Weights of a small transformer language model.
Size: 19 layers, width 128, 4 heads of 32 (2 for keys and values), vocabulary 3454, 3.9M parameters.
Architecture: LayerNorm before each block, no position embeddings, biases.
Each number is 50 + 10 x the weight over its row's rms, rounded and kept within 0 to 99. Layers, rows and columns count from 0. The size before them is the row's rms in percent of the matrix's.

# up: layer 13 MLP up, 512x128, rms 0.343, rows 160-184, columns 64-127
# down: layer 13 MLP down (transposed), 512x128, rms 0.383, rows 160-183, columns 64-127
up160 099:45 34 53 37 57 48 46 40 41 52 36 38 41 59 59 61 66 65 55 51 54 46 53 65 39 50 49 59 47 34 49 58 64 74 67 43 53 57 49 58 52 48 36 55 40 66 44 51 48 30 55 43 46 43 47 61 54 55 56 39 65 58 36 65
down160 090:62 51 51 62 50 41 55 47 48 42 61 34 43 42 51 44 39 59 51 59 58 56 54 46 45 43 47 41 60 70 55 41 50 51 37 52 49 50 33 30 40 42 64 36 65 49 48 44 27 57 54 54 63 39 50 52 53 37 31 73 35 56 44 51
up161 098:38 31 58 47 56 63 51 50 50 59 36 42 15 44 58 53 41 51 55 38 53 47 43 53 47 53 33 56 36 45 52 49 52 52 56 42 51 57 29 48 60 43 65 48 53 58 65 48 50 55 48 46 36 58 41 61 37 51 51 47 56 57 51 52
down161 099:45 50 48 55 47 59 44 39 61 56 40 67 42 61 30 44 48 66 46 56 56 50 38 57 61 53 45 42 56 50 36 65 41 40 65 49 32 51 54 56 43 57 60 43 63 61 54 46 51 49 43 46 61 62 50 54 35 55 47 28 59 30 35 61
up162 109:42 43 55 53 55 56 49 52 41 35 63 51 53 57 50 63 51 67 39 63 73 38 48 70 45 49 54 49 65 48 35 43 66 51 49 47 32 45 35 51 58 33 53 63 62 43 46 48 62 62 50 58 64 50 31 59 53 40 63 42 55 49 33 39
down162 103:48 52 56 48 50 52 36 65 44 53 47 28 34 64 58 39 38 36 39 52 44 52 28 52 49 40 51 58 65 64 56 63 53 48 50 44 49 30 49 44 45 55 53 48 64 52 34 49 46 55 46 36 32 40 52 40 39 63 36 50 60 32 55 55
up163 099:31 38 63 42 53 39 51 46 40 58 45 49 32 60 53 51 48 55 51 50 44 37 71 44 38 50 43 41 53 38 48 42 65 49 38 45 70 35 38 56 53 40 63 38 53 64 54 47 63 43 62 49 46 55 32 52 65 61 48 63 47 43 56 60
down163 088:68 45 52 73 35 59 49 59 58 49 40 42 27 45 41 53 60 38 30 55 52 57 39 52 58 36 69 63 54 44 46 50 52 49 50 35 50 36 51 47 60 63 56 55 47 28 53 53 38 57 44 45 54 44 56 39 27 45 51 41 60 68 59 54
up164 104:74 53 62 67 56 42 47 36 58 50 53 58 42 57 41 41 44 75 56 62 52 38 52 56 59 48 52 37 61 66 55 44 47 64 53 52 35 54 41 44 55 48 45 52 46 49 53 41 39 60 60 24 50 42 44 28 30 48 35 44 48 55 51 53
down164 101:58 48 49 49 54 52 38 49 61 43 48 46 63 69 62 46 38 56 50 59 59 52 50 52 58 44 39 41 53 38 56 62 40 39 51 74 55 56 44 58 62 36 44 49 54 67 35 48 49 47 47 25 56 44 65 39 49 49 44 42 54 47 75 65
up165 108:41 59 27 53 59 62 60 58 48 56 59 47 39 55 36 47 47 23 59 42 44 37 60 53 38 50 51 77 38 50 50 59 50 32 51 48 61 57 47 65 68 36 58 52 51 53 47 29 46 48 38 45 47 38 60 40 50 51 63 41 53 56 35 48
down165 102:59 37 40 45 71 47 49 40 57 54 53 51 53 60 63 42 47 61 38 36 43 51 48 45 32 48 49 33 58 42 50 56 45 54 61 36 35 53 42 53 55 41 40 44 60 46 49 53 52 66 50 66 44 46 43 51 64 51 44 59 34 55 53 70
up166 098:53 68 65 46 33 46 45 41 39 65 52 69 54 56 37 42 43 40 52 57 41 49 43 52 44 43 56 45 46 62 50 47 46 64 39 33 54 40 50 71 37 46 49 62 47 59 53 44 53 44 57 35 70 31 55 52 45 59 56 44 66 45 41 68
down166 092:57 52 57 48 64 50 55 47 34 58 46 50 62 57 46 46 49 48 66 58 36 50 49 65 65 52 49 65 47 47 52 54 51 61 47 38 53 48 60 76 48 47 66 53 62 58 23 69 53 50 40 51 37 42 42 49 57 57 55 56 50 53 51 48
up167 099:60 47 38 45 43 44 51 61 54 42 59 65 63 63 51 45 46 53 49 54 46 43 68 59 41 47 33 66 41 40 60 73 59 51 75 57 37 57 44 40 56 55 31 60 63 41 56 38 70 61 53 52 51 40 43 44 40 44 52 53 56 56 52 41
down167 090:64 62 68 37 27 55 67 55 48 62 52 45 39 44 39 68 58 60 49 54 27 50 46 72 62 39 59 55 63 52 54 48 49 63 44 40 55 37 61 67 28 45 66 35 46 61 37 43 52 45 52 38 53 53 62 73 52 47 43 47 65 42 49 55
up168 092:54 59 47 62 37 52 52 54 54 61 55 32 38 44 60 43 44 55 46 54 69 62 60 44 42 48 51 64 32 58 49 63 42 46 38 48 58 55 62 61 49 53 66 43 63 41 63 35 71 58 36 57 51 50 45 50 54 68 50 37 31 40 35 60
down168 081:49 48 50 42 53 37 64 37 33 36 51 54 50 63 48 57 39 69 43 56 39 52 42 54 46 59 50 45 57 54 56 42 43 45 54 52 41 46 38 56 54 52 43 42 47 59 66 64 53 45 50 50 30 51 69 49 41 60 58 63 47 41 53 58
up169 098:39 44 69 53 49 51 42 49 34 40 46 43 37 77 52 45 39 75 64 40 72 57 57 60 50 37 46 45 42 52 34 49 34 55 64 45 44 43 47 56 35 52 59 56 58 61 54 71 55 60 41 53 54 50 50 46 34 37 39 43 55 62 47 62
down169 097:54 69 44 69 39 55 48 53 59 41 45 43 39 44 46 46 52 59 57 46 62 54 48 37 51 47 50 42 60 47 56 53 51 37 49 53 53 59 55 37 55 55 36 56 41 60 38 24 47 51 53 37 47 34 41 38 49 34 71 35 46 71 69 43
up170 099:48 39 40 36 33 49 42 57 56 32 69 54 41 57 24 49 60 68 45 54 58 55 42 34 49 69 61 30 49 50 67 50 70 72 57 43 46 57 56 51 64 59 53 52 50 35 63 43 51 59 35 49 46 44 41 46 52 45 64 35 61 60 51 57
down170 101:43 62 39 22 57 45 38 41 38 53 55 49 56 54 46 45 54 48 53 39 35 50 27 56 54 46 55 44 75 49 59 46 52 53 27 56 43 62 48 43 51 57 46 61 45 52 66 46 47 48 59 72 54 56 39 56 43 50 60 45 48 49 36 56
up171 096:46 50 46 57 48 32 60 55 67 57 46 47 73 28 43 35 44 39 39 48 52 78 63 51 26 72 52 40 44 69 55 45 53 63 63 50 50 73 48 65 64 41 52 36 60 56 42 63 45 49 50 63 50 38 39 63 46 53 53 58 51 61 53 57
down171 105:55 56 59 77 48 23 53 52 67 44 42 47 50 63 63 39 46 52 40 50 60 46 56 61 42 50 69 48 41 56 48 45 45 67 52 53 46 54 69 55 40 48 46 28 41 55 56 47 52 51 33 61 54 55 35 36 48 49 56 40 53 42 56 57
up172 102:48 40 58 47 56 34 40 53 53 58 48 60 43 53 36 48 78 49 49 40 30 61 55 52 44 60 53 50 64 49 39 61 56 69 36 53 60 60 59 57 55 38 50 54 54 53 46 40 59 54 54 56 49 34 40 76 39 38 34 61 63 31 61 77
down172 082:56 61 39 11 28 40 66 52 51 58 49 48 44 51 48 38 38 49 56 45 66 56 44 59 55 48 58 55 40 56 58 31 51 53 46 48 46 56 48 33 47 47 47 42 50 47 55 67 48 47 47 40 38 54 72 29 46 54 53 54 40 46 67 53
up173 092:29 40 53 35 50 49 38 51 45 74 42 43 44 54 79 58 30 30 54 44 52 49 46 42 55 65 45 64 42 47 47 57 56 56 42 55 51 50 52 62 56 34 53 46 55 57 51 28 49 51 38 53 54 44 53 47 31 49 52 67 51 51 44 60
down173 111:56 66 56 34 42 63 57 39 63 48 56 25 44 33 32 60 37 54 48 53 67 37 60 53 66 43 70 47 47 53 46 61 57 60 35 60 40 59 60 44 34 53 49 56 59 40 36 48 59 61 47 59 53 54 60 35 53 55 51 62 53 62 32 56
up174 102:55 43 60 49 42 51 41 31 55 48 62 52 54 57 34 47 61 55 44 67 45 35 52 53 44 38 54 44 49 27 52 39 41 58 55 47 36 49 59 48 43 66 67 49 46 48 51 30 59 31 38 51 31 46 53 64 48 61 47 51 63 36 46 44
down174 099:28 46 42 30 58 51 37 34 59 55 45 51 40 51 33 60 63 66 45 52 47 62 54 32 39 37 50 41 50 28 46 43 40 49 50 47 39 52 47 49 64 59 43 65 48 59 44 54 47 49 48 43 65 56 54 56 49 49 37 33 53 64 57 37
up175 108:42 49 45 56 53 37 40 60 53 44 56 43 50 53 36 35 48 28 46 46 45 59 46 46 43 67 75 45 34 39 55 45 48 53 51 31 59 65 41 58 76 39 47 57 69 49 35 57 54 43 59 57 41 52 44 48 58 64 46 42 40 55 63 48
down175 106:48 57 55 72 56 44 47 52 49 53 36 45 56 40 52 56 50 46 63 50 40 37 74 60 44 65 49 48 61 38 51 52 57 54 39 51 36 55 39 51 45 32 29 35 42 50 52 47 54 26 49 30 44 46 45 47 51 61 57 55 38 63 45 56
up176 097:53 40 63 47 65 47 45 48 38 44 62 48 50 42 68 45 58 39 47 58 55 51 48 51 57 42 39 48 47 40 67 53 56 48 48 41 43 55 46 48 43 57 54 47 81 49 71 35 52 55 51 56 66 49 37 50 51 58 25 45 58 52 49 63
down176 110:43 57 57 41 38 61 37 49 48 44 45 61 29 50 59 64 40 62 68 67 47 48 43 49 66 61 69 51 45 47 49 44 58 43 59 58 63 49 57 48 60 48 35 45 51 64 53 27 49 44 58 70 52 42 40 60 57 57 53 37 45 56 60 41
up177 103:39 39 61 53 58 50 31 61 51 45 41 49 44 57 54 62 54 44 44 88 45 38 28 50 56 54 75 49 40 51 54 41 41 48 48 57 39 38 53 52 46 60 56 50 56 53 51 60 26 74 54 44 51 57 55 43 37 52 51 46 49 49 48 64
down177 098:42 33 49 59 59 35 45 69 63 53 33 60 41 59 54 54 54 44 49 54 50 49 62 50 57 47 50 54 45 50 55 55 47 52 46 50 68 56 34 48 40 53 61 46 40 54 48 60 48 43 64 54 55 44 51 44 36 48 56 17 59 33 49 38
up178 094:42 61 32 34 57 55 39 36 52 57 44 44 55 68 53 54 60 48 36 38 54 46 55 69 38 41 57 59 39 44 52 38 29 55 39 41 56 49 41 61 72 54 58 43 40 46 42 62 54 40 38 63 58 48 60 42 51 56 57 56 51 58 42 55
down178 093:70 35 61 33 36 54 53 45 51 42 53 55 48 54 58 37 67 72 49 66 41 50 43 44 49 45 41 41 60 56 36 66 52 57 52 44 37 46 46 42 52 60 62 53 58 50 51 49 52 57 60 46 58 55 65 68 62 45 44 35 61 70 60 38
up179 101:49 61 61 59 52 39 49 60 54 62 44 61 52 39 37 71 55 33 50 46 56 54 34 61 48 42 38 52 55 27 17 42 32 40 35 59 51 46 66 40 41 48 52 43 60 46 60 59 48 70 51 52 48 57 37 48 43 45 62 44 51 50 36 62
down179 096:51 55 52 12 34 40 50 69 62 68 50 47 60 53 60 51 57 52 47 54 48 49 54 48 50 36 45 43 46 55 39 62 46 56 53 47 43 38 54 30 51 63 67 45 47 61 37 56 48 61 41 50 65 53 44 50 40 59 58 44 41 37 36 53
up180 100:42 50 62 49 43 65 55 46 49 49 68 39 43 58 48 50 43 41 52 59 53 40 43 45 43 44 58 38 41 51 37 59 47 48 50 21 49 39 34 54 56 61 56 56 43 63 66 61 32 63 40 50 45 33 41 37 60 64 55 58 58 53 42 53
down180 104:27 48 39 66 58 40 46 75 77 38 40 39 55 35 48 37 41 42 51 54 49 53 51 57 43 52 48 60 53 51 49 51 38 53 49 63 53 61 54 61 64 44 51 43 49 43 43 40 45 50 52 67 46 60 56 43 56 50 37 51 50 54 40 49
up181 100:69 38 48 46 28 48 38 50 56 49 57 51 45 44 61 56 43 45 47 54 32 54 54 48 44 49 44 55 43 42 39 62 47 49 60 45 57 50 52 42 63 52 57 45 70 45 54 64 44 42 62 89 60 56 44 50 53 45 48 42 47 43 48 48
down181 093:33 66 49 39 41 44 54 61 57 56 50 69 41 42 65 41 47 59 52 48 53 67 41 60 67 61 46 54 58 22 41 55 48 44 26 58 37 37 51 50 62 56 54 72 31 40 38 55 48 49 52 41 51 49 42 50 59 51 49 57 45 50 49 27
up182 104:55 41 57 41 60 50 49 38 46 49 42 59 37 56 38 66 38 48 53 70 60 59 47 50 38 52 46 43 74 64 37 66 52 64 21 64 60 48 51 46 52 46 55 47 48 52 63 41 58 70 56 48 54 60 34 57 41 40 52 24 60 32 73 66
down182 106:39 26 55 54 50 46 42 49 39 50 54 70 48 54 26 42 21 66 62 62 63 44 55 62 49 50 40 48 46 67 57 46 47 54 57 49 52 47 25 60 74 36 49 46 49 54 45 35 58 45 49 49 48 46 53 54 67 55 42 56 49 47 43 52
up183 091:34 49 60 41 25 61 57 45 50 39 61 49 52 40 54 67 73 66 57 48 58 46 49 46 70 44 34 58 55 31 57 55 52 60 68 55 38 44 50 46 66 49 48 44 47 38 55 50 39 54 52 42 31 48 48 51 62 35 39 46 51 43 51 45
down183 103:50 52 73 57 54 50 65 47 56 54 47 55 37 45 45 51 58 63 43 48 56 59 60 54 64 45 46 45 49 53 62 50 43 39 38 63 37 55 71 67 41 52 55 45 59 38 33 51 38 50 53 48 52 29 44 51 59 54 57 61 46 24 41 41
up184 104:47 48 52 54 59 40 38 51 57 47 42 50 58 59 63 53 53 38 55 50 46 64 27 47 48 63 53 53 61 56 56 40 47 51 53 56 64 46 47 52 42 58 46 39 50 49 53 37 48 45 62 30 70 39 64 37 46 31 47 47 49 49 39 47